Each number is 128 + 24 x the weight over the matrix's rms, rounded and kept within 0 to 255. Layers, rows and columns count from 0.

# layer 5 MLP down (transposed), 640x160, rms 0.0432, rows 169-197, columns 80-159
[[118 151 141 130 137 119 140 127 169 146 106 124 114 172 104 185 147  94 150 123 119  34 154 172 152 161 132 112  90 101 136 120 170 156 108 120 116 123 184 118 126 162 177 126 143 102 166 122 122 127 100 141 148 168 104 141 122 133 168 141  93 105 138 154  79 105 127 129 168 153 116 141 122 135 162 142 111 109  74 113]
 [124 119 132 114 167 141 122 136 154 104  97 158 153 142 133 163 100 112 112 115 136 158 130 100 143 165 133  54 167 154 124 133 138 155 146 115 120 110 131 151 124 145 113 147 120 110  60 125 122 121 158 145 172 130 145 114 116 167 131 130 109 109 132 129 126 130  71 107 141 155 127 142 129 104 105 139 132 122 138 175]
 [176 187 126 105 119 146 135 101 155 116 127 122 131 104 139 154 142  99 111 113 148 141 170 142 135 128 155 156  70 140 165 108  36 152 125 155 124  87  94 147 131 132 100 115 157 150 114 111 134 139 134 129 125 114 125 130 126 119 160 106 134 136 117 126 163 121 118 136  95 132 143 177 148 157 126 138 103 106 143 108]
 [125 106 138 122 171 103 143  98 184 166 108 152 114 135 148 118 174 110  79 182 136 140  88 171 133 139 127 123 146 132 133  76 153 124 142 115 122 119 110 126 133 150  68 132 171 172 108 160  81 112 144 138 134 121 132 159 158 129 104 125 126 198 155 127 133 193 106  92 119 102 133  70 119 130  79 188 128 161 154 110]
 [128 147  97 117 165 138  74 189 118 120 102 106 129 120 115 129  94 138 105  97 156 164 170  90 132 164 125 138 140 129 151 128  90 133 103 148 116 125 102 109 108 128 117 123 117 126 108 112 135 151 124 100 121 138  97 114 156  78 101 100 143 140 154 110 129 151 152 118 141 124 173 131 140 134 124 144 118 119 123 123]
 [140 122 128 175 140  81 147  83 137 119 112 154 116 117 108  90 101 135 166 103  83 101 159 114 128 171 137 165 105 149 131 132 134 120 121 169 133 102 143 100 127 139 104 144  91 148 143 116 113 121 134 138 144 116 101 130  85 196 116 119 126 128 108 140 128 134 120 114 114 110 124 132 109 146 123 113 133 118 127 109]
 [119 150 121 145 111 115  86  98 163  99 118 164 123  98  97 131  89 163 165 168  98 119  99 125 106 158  91  99 115 107 113 115 167 115 115 122  98 110 123 135 118 122 142 114 135 132  94 117 130  95 143 178 149 128 145  90 133 152 132 143  68 172 138 127 138 120 124 137 105 126  91 120 165 128 174 157 166 102 133 163]
 [113 117 109 136 131 194 112  75 158 178 142 111 153 163 169 150  98 138 115 141 117 120 135 156 121 143 155  98 165 162  82 110 199 130 109 130 143  98 145 119 110  85 143 125 118 127 130 138 156 141 132 129 117 126 138  93  85 133 132 121 123 180 126 126 122 138 133 162 104 158 132 142 128 108 132 114 129 120 137 135]
 [141 137  93 100  92 127 168 128 114 110 149 163 151 136 138 154 136  80 115  97 171 145 117 129 131 138 150  92 144 148 153 115 109 172 109 105 127 122 152 122 131 131 131  91  93  89 169 125 159 112 125 173 131 169 116 147 129 133  88 128 175 102 120 115 125 109  99 111 125 129 158  86 121 125 151 123 124 125 108 160]
 [137 137 166 126 113 123 140  95 140 154 112 147 100 110 140 102 110 128 143 158 131 122 118 113 140 156 177  92  95 132 161 137  78 123 113 170 180  81  92 126  83 168 131 106 101 135  96 103 111 133 139 127 150 128 131 160 178  95 117 124 134 145 110 110 139 121 127  96 100 142 137 165 175 142 135 142 138 115 116 138]
 [142 105 109 154 151 131 131 113 161 138 121 117 150 110  90 144 107 126  51 120  60 141 162 168 148 159 149 147 119 143 154 133 193 147 152 136 135 152 154 115 113  90 122 123 104  76 103 173 155 161 129 131 127 125 107 104 149 111 127 107 152 112 104  84  80  97  83 115 121 138 133 184 133 137 117  85 146 118 125 141]
 [ 80 142 140  93  99 120  74 145 171 110 112 134 126  96 137 146 158 132 121 156 135  69 153 119 154 110  90 105  87 129 167 115 152 147 148 140 155  99  84 137 124 184 161 131 143 161 123 149 152  99 128 154 114 141 108 110 135 128 119  93 120 150 128 163 127  93 176 163 122 119 152 137 113 119 131 113  91 107 101 116]
 [ 92 169 143 127  97 137 129  98 160 144 152 136 113 127 176 136 136 116 130 122 135 157 134 105 109  83 143 119  82 108  77 124 138 164 127  99 156 143 128  63  65 140 169 164 127 109  81 106 141 147 206  96  51 143 137 125  97 111 107 139 152 112 125 179 116 134 127 154 121 100 101  96 138 135 114 144 115 129 134  97]
 [124 117 129 160 144  84 100 129 121 175 127  77 113 100 120 163  80 107 173 147 120 133 186  78 125 117 141 125 151 139 102 180 101 136 118 106 146 195  87 190 122 112 154 148 123 160 107 133 115 152 148 123 157 137 105 110 100 131 113 149 109 160 143 101 114 154 153 107 156 134  88 126 109 100 139 126 101  96 124 121]
 [128 145 126  78  93 135 131 126 161 126 142 129 138 171 123 122 102 114 140  96 154 135  78 145 158 100 164 112 136  83 118 147 101 144 109 116 126 137 136 122 140 135 137 144 131 113 122 104  77 111 178 150 133 117 166 106 142 125 127  99 147 111 143 137 152 129 172 124 110 125  84 117 139 114 149 140 135 118 129 115]
 [ 94 126 104 139  94  95 164 137 126 171 162 148 138 135 121 127 162 110 112 153  85  85 109 145 116 127  94 142 181 137 130 129 183  94 117 126  93 121 103 120 178 133  93 127 101 121  92 121 112 142 156 112 102 113 113 103 152 142 124 158 156  97 122 140  95  97 167 137  94 154 112 123 145  92 120 134 103  93 150 114]
 [137 119 142 125 129 159 129  98 109  99 137 120 108 122  86 183 127  92 128 104 108 111  98  88 136  81 140 134 133 151 115 136 153 166 113 125 136 144 150 181 119 160 111 136 126 143 127 153 114 113  80 111 112 142 124 169 166 130 138 112 104 150 100 106 118  97 114 103 164 128 103 124 148 142 115 151 180  92 144 133]
 [120  98 132 134  86 163 128 129 147 149 101 126 100 125  92 153  92 125 120 131 152 109 121 118 159 156 102  93 128 113 106 123 103 165  93 121 136 148 127 117 115 131 158 122 130 128 141 142 110 149 100 116 186 105 149 136  81 116 120 158 132 153 157 157 103 137 154 132 110 148 110 107  81 116 147 127 139 112 107  98]
 [157 137 138 105  85 140 123 137 117 196 132 137 130 150 130 122 107 124 137 162  99 132  89 154 115 101 101 123  99 169 140 131 133 151 106 126 130 128 107 189 154 156  94 154 163  92 144 136 121 146 142 120 100 100 146 133 134 134 121 175 128 123 158 158 114  98 135 128  79 134 120 100 134  72 135 119 141 105 141 159]
 [ 92 116 122 177 152 122  95 149 130  84 120 100 129 117 132 114 136 157 157 124 124 127 122 130 123 152 124 109 122 105 122 157 107 122  71  90 112 106 108 122 153  99 127 117 124 137 110 134 147 167 111 127 141 148 121 152 111 112 118 125 146 150 132 158 134 102 117 123 102 151 130 144 100 141 122 156 160 154 150 130]
 [170 143 119 114 140 119 107  68 112 138 129 126 117 128  87 117  79 130 114 134 138 135 144 112 152  95  96 175 153 148 148 125 152 139  95 117  74 125 124  98 125 134  96 115 173 120 116 132 135 160 102 102 114 117 157 154 114 116 108 137 135 122  82 149 121 150 157 115 104 143  98 102 103 140 110 111 122 114 151 142]
 [120  96  85 116 127 136 140 139 142 130 115 137 150 126 127 167 139 131  86 138 119 110  84 129 119 143  92 118 163 126 146 132 143  88 128  74 121 121 196 154 135 121 185 112 122 123 130  64 111 108 102 150 143 144 109 123 160 118 142 112  77 133 156 126 126 127 187 159 129  74  93 109  93 109 138 109  82 111 137 155]
 [172 138 158 169 119 146  98 108 124 128 142 114 114 122  88 175 130 166 144 131 146 114 135 144 112 140 132 127 124 146 105 123 138 156 198 133 116 125 134 115 133 123 106 129 167 149 168 100 166 133 150 175 155  95 177 106 162  98 114 112 157 103 166 138 100 101 149 112 103 138 163 132 132 110 134 155 124 101 115 100]
 [118 157 142 127 114 106 138 120 180  97 133 148 143 122 128 154  98  81 122 110 104  90 113  91 105 145 148 132 134 146 122  87 124 102 104 105 103 111 132 133 136 131 129 151 156 179 108 136  85 125 185  73 125 149 128 141 153 153  95 132 109 118 127 132 129 128 145 122 120 120 140 143 140 132 106 116 112 163 158 155]
 [129 134 120 108 143 109 143 145 106 151 156 107 116 106 172 133 131 133 150 141 173 142 141  97 187 143 159 114 187 142  99 105 113 167 117 137 134 162 141 102 147 116 109  92 118  73 117 137 149 136 109 159 104 133 118 125 128 168 127  99 174 125 151 151 122 110 151 114 162  88 145 131 158 172 115 129 130 127 143 156]
 [124 114 128 169 153 118  99 171 123 146  80 108 133 140 121 121 108 122 144 112 130 138 144 120  70 132 136  95 116 129 167 133 117 158 151  93 155 131 136 170 151 138 160 125 111  89 165 126 120 139 152 113 104 129 141 108 110 113 127 140 140 173 137  97 139 119  89 128 164 155 164 164 105  88 139 106 133 140  73  99]
 [132 105 165 110  97  61 105  89 139  80  98  99 133 139 165  93 147 159 116 191 120 112 152 120  92 125 124 104 139  91 127 115 185 138 101  89 165 162 171 125 102 147 144 135 138 182 129 122 166 146 113 131 148 157  97  76 130  88 104 103 131 149 129 105 142 169 175 159 150 134 138 181 139 159 125 162 113 178 104 131]
 [147 112 155 126 186  58 110 161 135 133 114 140 139 114 140  97 138 152 115 171 137 101 154 108 108 130  63 119 141 112 117 128 169  98 135 122 129  98 147 123 136 130 116 133 128 162 130 148 133 121 113 117 123 102 174 171 150  75 115 151 127 129 159  99 150 120 127 140 140 120 150 121 154 117 206 134 150 132 133  92]
 [101 126 167 158 148 114 139 161 124 139  98 145 153 149 126 141  87 138 156 118 116 129 141 104 151 119 115 111 130 104 150 160 157 154  99 150 117 140  97 141 125 168 164 115 144  62  82 105 146 176 146 108 145 153 101 127 123 116 186 131 107 109 139 111 161 114 103 125 115 149 120 116 140 101 140 165  90 163 144 132]]
# layer 5 MLP gate, 640x160, rms 0.124, rows 170-197, columns 80-159
[[133 141 124 143 120 110 131 156 151 132  96  77  74 121  84 127 187 119 112 144 160 149 111 155 104 175 117 144 105 103 146  72 115 107 117 118  73 120 125 109 141 153 165  95  90  92 161 140 112 132 120 126 144 185 104 117 158 133 123 123 119  99 130  69 130 114  98 135 109 131 128 110 156 106 150 102 149 146 137 129]
 [121 163 157 109 144 105 113 146 150 147 173 134 146 122 187 153 133 117 166 145  75 136 116 122 124  86 109 143  48 107 122 137 107 135 146 144 145 109 109 147  99 127 113  97 147 108 109 151 103 108 100 152 187 130 161 147  98 166 135 128 142 118 158 139 111  89 151 128 127 134 151 141  96 171 135 183 171 143  90 126]
 [129 184 131 164  92 116 167 124 129 142 135 164 134 116 136 157 116 105 148 130 102 127 154 120 111 141 100 166 113 108 132 148 123 141  94 113 143 111 127 132 112 155 161 125 148 118 132 128 129  94 140 133 178 126  95 125 161 124 142 166 109 167 124 107  93 117 140 135 148 126 157 130 130 140 109 103 156 104  98 113]
 [112 169 143 123 126 112 131 129  96 110 146 132 117 136 155 140 112 141 114 108 103  91  97 119 171 112 114 112 107  72 100 135 138 177 147  78 118 129  94 100 137 107 120 178  70 120 121 148  67 132  98 149 134 134 157 127 149 143 104  93 156  96 106 107 123 157 162 140 140 116 106 141 168 120 129 144 108 136 117 124]
 [ 94  91  91 131 130 153 106 161  89 117 159 123 153 140 168 121 118 147  68 158 143 115 104 128  90 160 151 109  96 140 126 133 117 107 135  93 147 145 143 127 159 140 141 107 120 120 151 133 122 140 128 142 113 106 124 146 109 149 101 137 152 152 116 116 101 117 155 150 119 171 132 144 116 144 121 146 118  92 104 114]
 [106  94 134 121 133 146 154 142 183 145 138 120 114 122 125 119 166 103  84 140 107 125  80 145 142 141 100 124 123 120 160 132 153 141 144 127 107  96 113 129 126 105 139 137 144 154 155 151 132 105 124 106 109  96 140 119 103 105  65 168 132 145 161 130 122 113 133 123 117 137 129 154 133 124 109 159 114 198 124 141]
 [141 160 113 125  86 165 143 113 149 120 106 157 106 113 102 104 102 135 122 145 158 128 141 145 142 104 139 136 157 147  98 109 170 136 136 129 130 173 108 117 127 125 143 128 145 178 167 147 100 124 127 120 168 135 115 116 111  76 151 144 112 122 129 119  97 153 129 103 104 169 102 126 148  92 153 153 103 126 131 139]
 [161 127 130 150 138  73 187 111 116 144 132 134 136 156 105  86 154 157  99 160 103 179  92 125 100 147  94 116 119 130 129 100 134 117 135 136 125 140 112 113 114 130 119 123 129  80 118 119 144 104 119 166 157 106 133 140 130 127 143 141 148 132 136 150 159 142 109 142 181 111 154 134 131 144  97 104  80 124  92  99]
 [134 109 112 119  96 158 118 119 128 147  95 116 150 150 161 127 112 146 160 124 162 148 134 104 145 144 158 115 149 163 144  77  93 107  75 119 109  91  90  97 121 127 123 124 121 125 122 114 133 110 171 125 132 111 141 103 157 134 180 145 156 125 138 122 108 141 119 176  94 119 155 155 119 151  93 140  89  84 144 138]
 [144 148 104 121 121 118  83 153 140 134 115 136 119 102 109 150 136 150 157 118  78 149 164  99 117 143 122 128 175 152 128 110 177 176 133 147  93 110 150 148 133 161 152 134 120 106 135 179 150 136 151 141 147 115 146 122 124  80 158 118 129 125 132 127 114 111 110 137 120 116 137 153  93 174 158 123 134 100 156 137]
 [117  81 127 172 146 148 133 134 179 142 151 124 137 135 129  80 121 102 101 150 103 159 121 144 116  66 115 107 102 156 116 104 111 132  87  91 128 164  88 136 121 106 118 130 109 123  91  90 157 127 150 176 157 129 120 107 103 125 158 145 178 122 178 122 186 119 151 176 165 120 143 100 107 129 138 127 142 149 138 132]
 [118 137 132 134 135 120 125 150 121  99 129  89 165 137 138 146 130 162 114 110 107  96 122 127 142  83 145 121 132 175 126 146 140 147 134 172 144 104 155 157 145 119 137 145 132  71 165 134  92 113 143 142  99 102 173 119 115 131 137 121 148 129 120  96 114 120 111 138  79 134 115 102 178 141 125 150 143 137 135 146]
 [152 106  65 133 108 154  75 154 120 107 133 132 155 117 101  88 138 132 111 112 140 132 140 131 140 130 106 107 138 151 135 128 126 112 107 123 106 183 100 119 154 122 128 150 128 112 136 151  88 102 135 124 122 137 150 138 114 126 140  77 106 142  92 159 120 126 107 192 123  93 141 111 110 148 120 129 120 150  77 108]
 [114 120 123 120  93 145 160 146 133 132 134 110 119 192 125 140  81 171  89 109  96 129  93 134 123 102 161 126  96 140 116 164  83  99  93 123 127 155 159 159 130 153 130 142 153 165 143 159  95 159 169 176 129 113 152 136 126 159 125 151 125  86 136 107 117 132  86 133 123 162 101 131  99 128 179 110 133 113 126 123]
 [ 72 151 148 143 126 123 163 158 101 142  87 150 128 121 116 129 135 137 193 113 126  83 167 123 169  83 110 146 131 187 123 124 101 100 107 100 118 128 154 112 151 159  74 117 106 145 117 141 132 125 116  95 141 136 142 120 157 114 129 119  97 108 134 114 131 129  97 108 144 118 176 124 156  97 126  95  78 148 168 144]
 [124 110 105 100 105 127 119 135  92  96 135 107 162 154 172 146 115 111 153 155 149 148 118 142 149 140  90 150 127 161  94 101 146 144 117 141  96 145 105 136  81 108 144 110 132 129 121 143 126  95 121  90 133 128  99 128 147 127 140 108 170  96  95 143 138  98 103  58 132 168 122 127 127 133 157 145 146 135  85 104]
 [120 103 106 144 107 125 148 128 109 155  99 124 104 113 122  96 105 124  91 137 136 171  87 120 148 123  80 130 133 126 141 130 151 123 134 163 106 134 151  70 155 122 127 158 116  89 150 118 147 126  94 161  84 106 139 129 126 114 115 142 125 119 157 155 118 112  99 129 138 128 157 124 137 179 113 105 145 148  87 126]
 [165 116 129 134 125  88 121 110 112 114 131 116 135 116 148  83 154 150 101 100 104  94 129 119 125 131 120 125 119 136  97  96 138 108 113 104 124 143  83 112 157 142 122 153  74 111 125 150 157 134 174 110 137  87  86 100 140 146 112 101 129 111 134 119 130 146 176 122  96 115 106  99  90 170 148 165 138 154 129 136]
 [162 154  99 126 107 153 134 165 129 132 153 112 144 132 121 106 102 147 130 128 117 117  90 150 115 130 154 147 124 145 112 181 167 123 114 109 124  98 154  96 141 130 121 161 120 131 139 165 174 136 130 162 165 123  86  99 122  95  96 124  99 134 108 144 161 125  98 157 144 135 147 116  87 140 110  76  98 150 116 116]
 [133 132 111 112  99 170 121  76 121 129 118 146 108 147 135 154 117 151 138 131  96 143 131 114 129 127  95 120 158 127 147 158 145 164 109 146 142 131 124 116 137 126 141 139 121 131 142 114 139 141 129 143 128 132 160 160 130  81 130 137 143 102  99  86  86 120 164 143 165 133 126 146  70 138  88  64 132 102 126 125]
 [158  84 156 142 132 124 137 135 126 148 154 200 175 130 125 160 116 157  99 111 111 138 124  79 144 136 135 131  98 129  96 136 142 115 138 118 145  85 150 140  96 114 124  96 138 132 124 104 135 109 132 194 117 167 135 110 121 127 152 127 144 160 118 120  99 190 147 144 151 121 148 120 118 142 129 124  89 129 119 174]
 [136 112 122 138 130 156 135 116 170  98 158 123 143 155 120 120 163 133 111 123 137 100  91 161 145 108  91 102 149  71 109 164 111  93 131 123  95 107 149  90 115 131 109  94 109 124 139 103 130 146 164 108 110 118 116 162 110 139 151 121 150 125 140 114 103 130  95 121 138  96 133 143 140 121 132 129 129  94 192  84]
 [133 108 119 126  99 127 146 144 155 171 131 148 129 108 178  98 154 146 137 135 132 155  98 122 120 135 104  93 124 106  77 136 130  98 126 111 127 106 144 107 108 149 131 138 168 115  99 151 101 130 150 129 155 103 147 127 152 128 142 133 125 109 149 105 131 131 105 134 105 129  94  98 122 129  85 169 117 106 133 117]
 [ 96 102 151 183 187  73 108  89 119  75 116 127 142 152 124 123 139  94 157 159 156 158 128 134 123 161 145  91  91  98  97  88 107 116 143 128 123 121  92 152 132 145 147 134 137 124 111 114 184  99 145 107 113 138 107 143 139 138 153 129 150  98  94 124 132 153 109 152  89 146  90 131 127  94 143 128  84  89 132 133]
 [131 152 143 146 168 128 115 151  96 125  94 109 117 126 128 146  94 115 151 169 140 143 154 151 144 102 126 133 130  86 206 101 151 139 118 135 128 123 162 127 109 149 120 105 172 109 125 153 187 144 126  99 106 126 106 117  99 138 128 150 112 122 133  96 103  88 136 126 145 123 145 118 130  90 131 133 120 135 137 160]
 [137  82 120 128 131 158 146 101  80 106 107 169 118 172 143 145 115 109 129 113 146 124 135 136 132 154 133 153 155 138  93 123 122 115 121  79 119 126 145 120 144 137 157 141 101 144 119  93 112 137 110 133 151 114 167 113  90 115 136 129 143 149 123 140 136  77 117 125 126 151 142 134 149  90 120 154 157 155 102 113]
 [146 142 157 145 126 155 127 165 102 148 154 163 106 149 120 159 136 136 142 138 120 101 146 165 157 120 127 130 108 123 117 151 120 136 131  96 143 164 161 170 115 124 122 137 197 154 121 155  94  85 180 146 118 139 154  80 124 153 111 118 183 103 157 148 130 157 136 131  82 160 142 129 131 157 151 111 147 108 131 159]
 [142 167 161  81 103  66 106 161 107 145 108 144 139 149 151 129 136 143 115  90  73 106 115 102 119 178 132 155 131 108  99 152 117 121 123 128 130 139 120 128 158 164 133 119 137 155 118 119 146 126 164 151 118 100 107 148 119 135 117 134 129 110 134 127 153 168 157 153 133 125 142 151 134 125 145 135 134 156 137 124]]
# layer 5 MLP up, 640x160, rms 0.124, rows 170-197, columns 80-159
[[155 140 131 135  80 142  86 124 145 125 105 104 108 156 119 152  92 137 166  80 128 153  95 118  77 111 166 125 104  96 113 138 119 146 115 116 141  96 159  99 137 146 163 162 117 117 114 113  82 139  88 101 122 107 122 140 145 140 107 122 108 160 114 135 119 119 188 116 150 128 169 164 162 137 121 114 166 112 121  80]
 [107 147 173 133 144 114 142 103 126 136 157 112 174 133 135  97 196 137 107  91 167  92 157 111 197 125 120 145 138 149 140 137  55 122 132 158  71 140 159 114 161 169 145 167  99 125 156 171  82 177 114 124 149 134  72 165 123 117 155 106 126 141 127 154 158 111 126 159 122 118 150 102 168 108  77 158 148  87 135 150]
 [ 96 135 120 136 117 118  97 155 124 161 118 130 126  94 136 133 116 136 142 169 131 131 130 169  96 138 149 128 124 175 156 148 129 129 125 193 150 121 104 137 149 120  90 113 107 102  67 106 160 144 105 148 103 143 141 121 137 117 128  90 130  94 111 126 164 119 164 126 184 150 128 123 112 127 107 162 201 117 105 109]
 [151 148 144 146 122 120 122 128 130 172  84 140 127 109 167 130 116 188 126 121 114 157 128 116  81 102 152 166  88 124 134 122  98 119 104 177 121 139 122 130 101 143 150 108 147 120 154 181 152 104 108 122 109 130 132 120 177 128 163 111  80 101 147 154 143 141 146 173 112 169 122 134  95  99 139 160 138 157 114 129]
 [169 121 163 116 158 126 114 118 146 129 137 145 137 163 128  96 135 141 136 134 107 155 139 121 141  78 160 112 163 129 169 125 109 178 144 136  79 133  95 112 102 177  91 134  96 129 129 155 158 131 166 106 113 131 114 124 103 147 130 118 157 106  91 127  84 170 141 149 139 155  92 126 138 158 119 127 157 123 114 166]
 [102 129 115 117 125 113 159 170  57 104 127  96 127 157 110 171 132 103  97 124 148 151 154 151 126  82 161 149 131 109 125 141 119 144 159 145 128 134 157 133 132 107 116 130  96 122 140 128 137 141 175 103 152 122 145 100 127 138 115 143 171 106 152 173  90 198 120 159 141 123  99 155 149 133 153 137 144  98 109  98]
 [112 126 118 104  97 163 170 134 109 134 103 111 108 145 124 124 113 172  95  75  86 122 147 130 154 133 179 115 144 126  80 142 181 128 129 125 126 111 115 146 124 124 130 145 114 146 151  92 125 158 154 136 156 115 140 102 123 141 150 121 120 136 122 145 135 156 157 159 102 144 151 130 120  86 115 115 136 119  73 112]
 [109 136  99 165 118 149 159  97  80 117 137 105  98 139 148 158 143 160 161 113 115 112 142 105 133 132 139 111  75 139 158 129 161 180 138 143 136 111 136 141 106 144 120  96 133 120 139 137 138 120 161 145 145 149 106 123 127 100 134 134 141 143 126  95 134 155 125 130 119 132 132 140 127 113 185 141 146 161 123 133]
 [195 197 133  95 140 155 146  96 126 107 148 159 122  91 187 134 155 157 159 128 142 127  99 128 142 119 101 112 123 107 132  80 140  98 139 118 132 119 123 140 109 158 130 144 142 171 123 139 141 116 117 115  96 147 129 135 167  49 102 150  99 158 110 139 128  89 135  74 119 105 150 132 114 125 138 129 147 106 121 137]
 [130 119 118  88 168  97 122 203 125 153 122 150  87 110 170 106 112 138 122 153 104  89 164 142 141 140 161 133 112 115 135 108 191 111 114 159 139 138 132 128 106 144 114 111 190 113  95 203 136 124 156 134 132 150 132 157 120 145 113 145 129 127 160 157 105 116 105 107 135 158 124 131 116 123  92 139 116 143 132 132]
 [116 130 120 126 115 125 167 177 142 107 103 116 202 144 157 108 115 134 141 148 119 182 118 125 135  94  93 139 121 151 139 155 129 144 137 131 161 182 112 123 150 120 141 139 112 132  91  99 130  92 143 138  98 160 131  98 148  97 131 121 115 115 105 173 111 165 125 142  89 138 124 140  78 161 120  96 107 181 144 121]
 [113 124  99 148 137 133 122 174 102 167 139 132 152  97 153 138 112 100 126 141 127 170 134 173 142  80 156 125 141  94 141 100 153 102 123 151 108 109 120  87 166 122  85 115 147  91 108 111 143 139 131  76 105 172 151  76 120 107  70  89 123 170 140 149 119 134 134 139 135  89 164 125 148 168 118 109 176 137 145 128]
 [ 70 101 132 122 119 138  82 139 132 122 108 158 156 111  90 151 112 138 120 152 167 100 127 132 157 161 149  92 155 112 101 157 181 111 141 122 121 167 106 175 164  96 146 116 110 113 137 162 160  92 138 104 150 130 105 159  79 122  91 135 102  88 145 123  70 167 159 137 114  97 144 109 164 115 161  98 109 134 148 142]
 [102 128 158 126 129 116 109 150  83 140 134 134 127  56 154 135 100 109 108 178 151  99 107 136  98 103  98 160 144 176  96 103 128 143 103 114 154 143 129 153 108  89 113 132  84 169 134 120 148 104 103 183 101 113 144 110 120 154 177 147 102 116 115 135 113 156 100 142 101 164 122 165  99 118 139  97 114 142 119 117]
 [125 124 159 144  80 105 147  99 111 138 173 129 123 102 172 118 135 141 181 113 124 120 137 124  96 149 130 136 123  87 127 166 134 128  96 107 155  96 117 141 163 110 143 117 129 142 144 147 153 177 120 156 118 106 141 143 121 136 126 165 124 116 151 110  92 112 145 189 108 120 140 136 128  95 148 120 127 135  93 142]
 [138 137 161 134 101 112 130 134 132 125 115 125 119 151 135 122 154 152 151 207  93 118 130 134 117 120 164 139 130  99 162 170 121 138  96 116 126 134 115 100 160  91 134 153 140 119  84 151 139 118 128  92 120 154  95  85 147 131 130 161 145 143 115 129 163 141 149  92 146 138 141 164 133 124 107 160 162 139 134 107]
 [146  80 113 130 100 135 123 138  88  86  99 120 143 142 122 122 112 155 105 156 159 138 117 146 159 162 121 147 100 109 128 103 120 101 119 149 119 116 107 122 131 130 181 145 157 115 120 148 152 159 110 146 130 121 131 139 111 156 102 112 153 111 137 130 137 117 122 112 144 128 128 151 132 160 118 106 128 101 142 104]
 [131 158 102 125 106 149  84 144 124 118 139 116 126 146  89 112 144 171 102 140 122 123 145 115 126 133 110 146 129 124 151 134 150 157 181 130 113 142 130 127  87 124 144 146 114 108  93  85 140  71 128 104 125  94  66 125 124 125 106 112 148 128 112 136 114 134 126 147 150 120 113 134  88  92 121 112  71 116 153 122]
 [130 104 155 125 120  89 137  90 112 128 118 143 120 126 128 137 141  75 108 158 131 161 177 114 140 107 109 123 135 151 164 116 114 118 144 103 157 163 151 151 129 112 135 104 129 123 136 108 156 114 141  89 174 134 173 131 139 120 133 157 131 114 160 116 124 131 123 137 139  94 121 157  94 128 129 137 136  96 129 104]
 [ 88 154 118 114 138 101 153 170 114 100 133 157 156 138 154 164 105  97 117 139 122 127 133 149 163 113 126 139  78 132  96 114 106 102 125 102 132 122 118 139 102 133 112 131 182 112 102 130  90  98 161 111  89 127 103 145 125 106 117 166 102 121 163 176 115 125 176 104 128 113 145 145 172 106 133 156 123 129 163 132]
 [ 92 121 201 130 141 104 119 100 151 122 132 159 139 101  87 111 171  86 140 137 137 139 119 124 151 124 116 143 132 135 122 162 130 126 185 110 122 156  82 129 113 157 121 139 144 156 157 144 147 163 131 146 100 130 106 142 126  81 155 119 171 102 172 116 132 163 118 159 143 132 108 131 106  96  97 116  88  87 137 128]
 [126 125  99 126 116 114  92 106 124 174 131 163 171  86  91  94 136 117 108  65 126 142  81 119 148 130 127 141 122  97 133 153 112 123 135  86 143 119 108 155 162 130 136  86  87 107  91  92 155  83 161  83 149 107 136 115 130 132 132 154 133 112 136 119 144 105 131 140 123  97 142 152 103 185 148 129 119 124 126 114]
 [102 166 170  84 136 158 100 121  92 129 140 125 130 119 137 160 135 136 143 138 216 105 125 114 139 115 126  79 148 163 112 107 161 108 138 112 123 111 109 122 102 105 140 134 115 134 131 125  99  93 121 117 129 125  87 154 130 116 116 175 137 158 140 128 138 135 122  88  76 125 166 158  94 116 112  88 146 103 120 149]
 [137 107 110 116  92 123 139 128 116 101 101 117 129 141  98 117 128 111 125 148 119 129 155 118  85 167 162 129 105 127 122 140 132 136 119 136 101 115  83  87 123 156 173 131 117 150 142 184 172 140 160 106 112 108  98  56 138 110 123  78 155  87 169 138 117 108 126 152 172 115 189 114 118 126 158 107 133  96 118 155]
 [108 153 133 120 161 104 130 101 115 134 127 131 105 116 102 121  97  74 113 186 134  62 169 139 177 117  91 150 125 157 152 122 119 151 127 136 129 112 163 127 112 146 112 138 150  82  88  87 105 119 124  97 104 125 121 135 121 161 120 151  82 142 107 146  98 142 130 126 145 123 125 125 124  96 127 159 124 111 148 168]
 [144 125 114 173  92 147 108 120 133 143 124 126 117 152 137 176 129 140 114 159 122 126 146 148 133 158 136 116 120 130 124 124 137 107 120  93 180 155 149  65  76 145 173  77 153 180 184 103 134  83 140  74 121 127 154 128 120  97 111 114 161 143 151 178 125 160 137 188 135 165 123 125 116 148 127 148  92 143 172 135]
 [144 137 137 133 174 121 144 137  93 105 124  93 139 165 154 171 132 140 128 163 138 131 100 160 118  95 124 149 140 132  97 190 134 112 119 138 115 191 132 154 143 108 115 134 137 152 131 129 115 111  99 110 110 147 159  95 102 119 126 135 123 124 154 125  95 147 125 117 120 166 147 117 111 170 160 116 110 102 136 129]
 [128 108  85 175 108 169 116 134 178 114 110 127 120 112 124 135  98 115 109 124 130 162  98 176 125 137 116 136 128 131 116 133 118 115 111 128 123 135  94 128 141 152 136 111  99 131 103 117  73 109 155 158 104 124 122 111 148 149 146 129  86 167 104 107 113 186  82 110  88 108 134 137 117 132 131 129 161 189  96 120]]